From a checkpoint of a small transformer trained on Wikipedia.
Architecture: RMSNorm before each block, rotary positions, biases, untied embeddings.
Each number is 128 + 32 x the weight over its row's rms, rounded and kept within 0 to 255. Layers, rows and columns count from 0. Numbers have three digits each. The size before them is the row's rms in percent of the matrix's.

# down: layer 11 MLP down (transposed), 384x96, rms 0.108, rows 318-383, columns 0-31
# up: layer 11 MLP up, 384x96, rms 0.113, rows 319-383, columns 0-31
down318 102:162104133139150100133160138184136128099130131095200123157124178122151109103135120102112159108179
up319 101:193094166114121146109098158091092144147100170166135155130128114118138140125155166153153144124134
down319 105:144142090132143075184189152168116120138166161124107096119151114206073090140182101138145099191156
up320 095:176158119166104107197159106089102169130143159106130144157170065169116135115107179133073113064148
down320 099:101173114133076104160103124117159162122186148139180118140118168121102173118149135152199128119074
up321 093:158158174106100109143141161138081158147089127120075094110080112117118163084116110182077151161107
down321 095:143123101048117165199081159086159188106137168172159125049129127136170116110133147111161094136170
up322 103:133147152063153141149123162178146126161153136118123182130123081127187145127129153097083125136134
down322 108:138151099156074161160145155108154125078131163120127111106139091134083091123136140149154137133096
up323 098:131172105162151115080149121144115086128053037045120125114145136175111101102122102192118119131179
down323 095:096133130136067142153123144162137077134153111117103139087106179150175147177122087190114109158126
up324 103:139131127117143078148134176114085160158132128098151146140102170159175129085107140162155138143145
down324 104:050139096091122149120140131114168098112104140090123145158111156151141113148088139141194104143135
up325 093:124117111116106105191139123143168074173102130097142058146126175201159149104147100137119136122161
down325 098:129140140112186129101144154113124112123152135114197164132094103116110148090145073120109124130103
up326 095:132082143130136109102141122046119166160150136048136093112143147091047179150102093114095141150117
down326 088:151068122072166090109133148182158138136130128110121093129164098152168135086144136171134122068161
up327 097:099170125122170094139172116123058140143142146142043118125159143137117163189103097140128081098134
down327 090:118093132131087109112181175132126094147166158135146148125108100131201133159121105181155126168046
up328 096:124118156043093136132135092086096131131118081072118124124141205119145133133155157143116087115113
down328 091:140112107109085100112122171110127130134058104142089176106116121087135115187125136065136122136164
up329 097:162108155094142139196120179089118122095138155129150151115100162148133134087149163139127121117217
down329 095:117085170132117138070088107121175120166137152133097180037146177072116050176146134179159109121129
up330 101:168126200157153110093135164092119119117118100153132099127113130127189127153105128067090143099187
down330 099:105129128125119123146137138194123115145149135186077146182141131145134094189117162162131114161101
up331 101:080108126097156150136113141157154213182120131146077121131147050099112152045105196113125124063113
down331 091:037124147119116106113133159140191165163130092112146098097144118138053100131194131130152106111112
up332 105:103134124152124140176116177065094135137130093146118116155093155152107176100088144146131115110151
down332 100:107169159087117133135142139120094098134132133117107158155096099130127106148103129180168160170072
up333 102:112151133132143164161141114158111174186138107102124088170191104152122137191153161150127143156113
down333 104:135127068088138101116157186134167161089088124146096074130108128152125122109159099116119083123120
up334 102:164147138094141090081199199106121120144067128123156123171099123125067151064120151181100118099141
down334 094:109150088148184134139098107124134178086120123141140191146134101152120147148166161170114085154175
up335 103:118097160093117164105166087141127083186112092066127089081144176114142126179149177100109122094144
down335 103:182126165111169150175100171090123135127155166157179185158151115156144154162067104104122147131136
up336 100:205154119097130133141144156199070139160167154176131111106138104129176132121202184129100160089190
down336 100:152118180116162123154144107129147142043081096186139153160155139146151110094110172057132115117146
up337 107:155175164077165186156166129153157140170097083072110078114149158096129144146204157123130090103131
down337 104:123126072184099202123090071129174145169120094131217118171141156200135100154143142082143107093077
up338 096:161181120161141069112128155145147181169094095135111074128130157177173105153136147120121184059141
down338 094:085094139137131167115163116110125068122123130102129164112179088086088201108110135111136086168098
up339 088:108134143115182128109161107093092099109159173068054157193168098109083141086122169161123134146137
down339 080:135129080088127145117125147148181124118143098111154112097137119119141135132114080133125131077158
up340 107:120142160099181160197103154108195140121116160166086192121084129132086103100098120124098137111078
down340 102:141097171117095053135171202177126129145125174145099125167128119107055098115189098120149123096121
up341 093:111188093111102144170132096140113117108106099079149159149119118085119223126115154161157159133078
down341 100:164121104142120114123113114201163109140129130173140056158110153115136052125129110166123057107097
up342 100:140091112137125105155196061208127159138103163143167128151172117088124199146102122118094159086137
down342 100:155173108162115134159168144147144127096182100148148147062171141134160092075120068169124118134115
up343 106:123126170100131133199087139184076152115134167137082140097089102116130088089112173164149086162142
down343 111:167128070097070084098119143142118098126090122144114148088125163136150080135175123137143125105179
up344 103:094164152111105123166087169203123110105096190133101098105095137098133158135119168166151094103108
down344 110:047160108107087049185174116134108147061165143114104150142131132098181109133168141099124119114141
up345 096:130060120146140098173100135101150148186065093098122099186097119149106134118111134079119164135091
down345 094:139105074175084159148186059166085113106110135115127136056170153132180029064126107150171127089136
up346 095:190177125114116098116104142120123125102111130082048108155087080133116165117154140211136112122149
down346 095:185110078083146106194136099103161162157149093090119093104160154102100183101142093102112080129145
up347 096:120091137071116172146134176158128153203133103113156137203120065121118188156131147144167119067096
down347 094:125117167098126126184134147117159120081134136139105141143163158077114116187140148086135201115111
up348 102:189101165123129140164145133122076116186082137130112081188090142100109151110089092146054152092111
down348 107:104114132118170104125117086178123158113125117128152151066100137141107160087141111134145153192045
up349 097:108121146102124134159156086087096153100110152133143148145068102176072152103184085138072187113133
down349 095:130127127131152147122164101094160169118117126107093066123130106158111120114024100136130067122171
up350 096:138156173082165098093105111165127100132102132115144154181108119122102139126103176154126115114119
down350 093:108144131143135083160132107121122129124141061125082121082106136121083089103145134107129176135171
up351 095:136145150115188067139114167168149202110066114111082088129154135140162110097094156096106143115101
down351 103:124046088175063101112181131151128046120136102198132104147156088109129148181078133145151097129176
up352 100:149210152135114105128102152134111138111056148137113167086093157162097126107106188143140116111185
down352 103:170092140150084114072133155163147132117151102158107103118151134141171108111161143161081138146158
up353 112:129078166142110192138146154144114147093084138122131068148101130106137129099105158139047149094142
down353 121:095107115133127070107133108135172062094129117082158125108182164120095108156086147177098138131121
up354 098:172113135092117090147136096153060125105163103140122137104111068089164146098108147167129195059143
down354 093:123182186139104092147076119127156138156145129172152086127081171147114131120138095173113097182123
up355 105:158077156157203146111152104089137137158086095110150103118166087100121141203142150207169100157101
down355 110:080118099077132157111059179156122142149148159068131143125114076145159120079145131180115078154073
up356 114:139182162178151129142089136145117064151108137123036120123071115138136132152105213189169097128154
down356 108:140133172143080169084165133128152138129154100111145149119128136084098074171143112156174125121147
up357 101:138109124134143086123168168074131124121092135172081095164124139117095208159101148124148166078110
down357 100:120135101131096108148161128128166116093048112189134087166127091142145121149104134076158065150138
up358 099:085121165075161122158152181129091076076139165145132090164127141110102147092069199171164199146127
down358 095:099098123150120187143176119134127178173133147151119152127156100123124131116121128068108130128132
up359 093:098130113099172060163119140106111175169136154088126124159091062150167115101090195081052183095155
down359 090:115113139083159094081145095108189107121169172135129161106173150114132138108150138165135065116116
up360 101:122130104155141127157138108157122133193097143138135188188179131188135164136120110168113062121119
down360 101:166085114144134089144096138114130095090109154084150082166120134121131078171112105113104125186130
up361 101:122138148078146090090158137159113154159058138051114098180156133112179097054088107199118077170183
down361 110:160156112138111156081185130097119190080128190136116139104168135146168142102082121113161103112106
up362 099:193130163116109097151064168102084233070116138083108130128181118137158161152111128141193142088121
down362 103:133062149194127103112177072134117137131139128052113125124091164098126119106177132127153131178130
up363 092:156141115111158101170140152103120138143131060135153128119155162214074167166186098112154161061126
down363 090:107124141096077157107126172089150160178095176119105108130111101078164106097110144124088130163168
up364 099:178180151063137121181095142175102124168136146100122098195121097078159166141060114175109119154164
down364 099:079138134120144089136134073068152114107081083084108138128211160143094098169160110136096187106137
up365 101:092132144146126044124140102166122130135076089158116160218129151198111150155124130123131114141151
down365 097:169160131121099130138132127063165157087152086092089104174146119110152118117154114129135106105150
up366 092:201123135078122118112109117085114167108123145159129137146148124120138182091066112107164065118136
down366 084:086116194159151198126076163159173124112134136154105137092163075143116120106156162182094126111153
up367 101:145149147129138103172131112136194162167153163152102186111166078148109084176117125127149210101127
down367 103:138104140123091157089149163084089103110103141091130111137165103148125188097110137163128088105201
up368 102:138093146130115129170161135152132113124132155112170109103094184136125161105104140130165170032150
down368 106:163093121132096104075136150117128113121177086096149111089115170104092150109152127163139138121098
up369 094:181123174078121147138097137159127144081081098133071172116084090158150127113128168181142104128170
down369 094:146133142110087104158109145127093070162208157109122166081134123119084159126129113090138132160158
up370 103:084112146073153192171087133147086086203125148172110105162108144154088148116181111166073105075118
down370 102:160153083136108107130214098119089087129161099169158146114140134087051129135151046078095153093152
up371 099:172144160096109142188124159167117098090057157161129180126114118091177157191150169203095132104114
down371 106:155141102113082052120131126143175158149109123074169117081089157110162117202168113107120127099172
up372 096:122161118112157124150101113131100119130151147142106101146139140109104105043097152148110116143083
down372 095:106172164142165129124155115122109109126121047184111098105044173099119139143099127107172168153088
up373 099:114138163135139104151123166191121153109049186162123135162141159082095176185115162125146181112133
down373 109:144148102143090087160126146150194164110114046073137191117115124120105110177153109063105129158166
up374 094:132178159152101094086107136146118126160108121147070124141127153120169163117153164110124106141148
down374 094:155137087095073106106130174147140168138166130138113157109182144147093106158097118175116172139117
up375 104:134099185127106075171159149132126111131120097137146225154154122104114135086137127178142095121126
down375 109:137142137139127165125094179139124110103088082087134148113216110154118127079058130103080065132047
up376 108:110125193187170099139125114119092125087163119109132122178105096113076165094123121123140162143155
down376 104:110177096094136125138096097084092160157148100149117112141098065076133159146091177120089088137088
up377 099:173130122165129196158104133115167146114122108134107108103111139164100157136132111134072207087167
down377 100:174201116101119168111124180148096095116173081133104131163211112179116106115082133150108141158184
up378 092:157118186155145124096111107150106096142140096154134155165163114151078111135088175128083108135190
down378 101:109169037086183155125097113120158082157173089160125113159115164089160038145122090128179124169080
up379 099:120160167087099150144119100124141182151120132162152158193091133153076163198172134102119171106153
down379 104:081133134109142103150126149105107140160151157101131107095144124155170116121136163076103091096138
up380 108:111143161077143146202155139134096142135080179157114143100097115127080118115146143128118104124110
down380 108:104185189162145134091167128115153135122100144163149107130150158162146172135148136131128071132160
up381 107:151171139130138097126122066148133132133115164127147178173128170116124141092078134110036128149129
down381 110:155137152152139127150109106130162081155130100112147121113172217182124112147113162102129111104160
up382 107:030154177083144105127125134141082132150164090136098116146151137195186137132071107120072180128068
down382 114:162116079129106175142154096123158085119122141149144093162130158083120150145144172145128087140188
up383 099:116084151049148106140184169116103126135144129174108104137179132107146171137068151111119186150112
down383 102:112194114112130181106063132152088182141166109117158123114141087116127105113130086142129082138142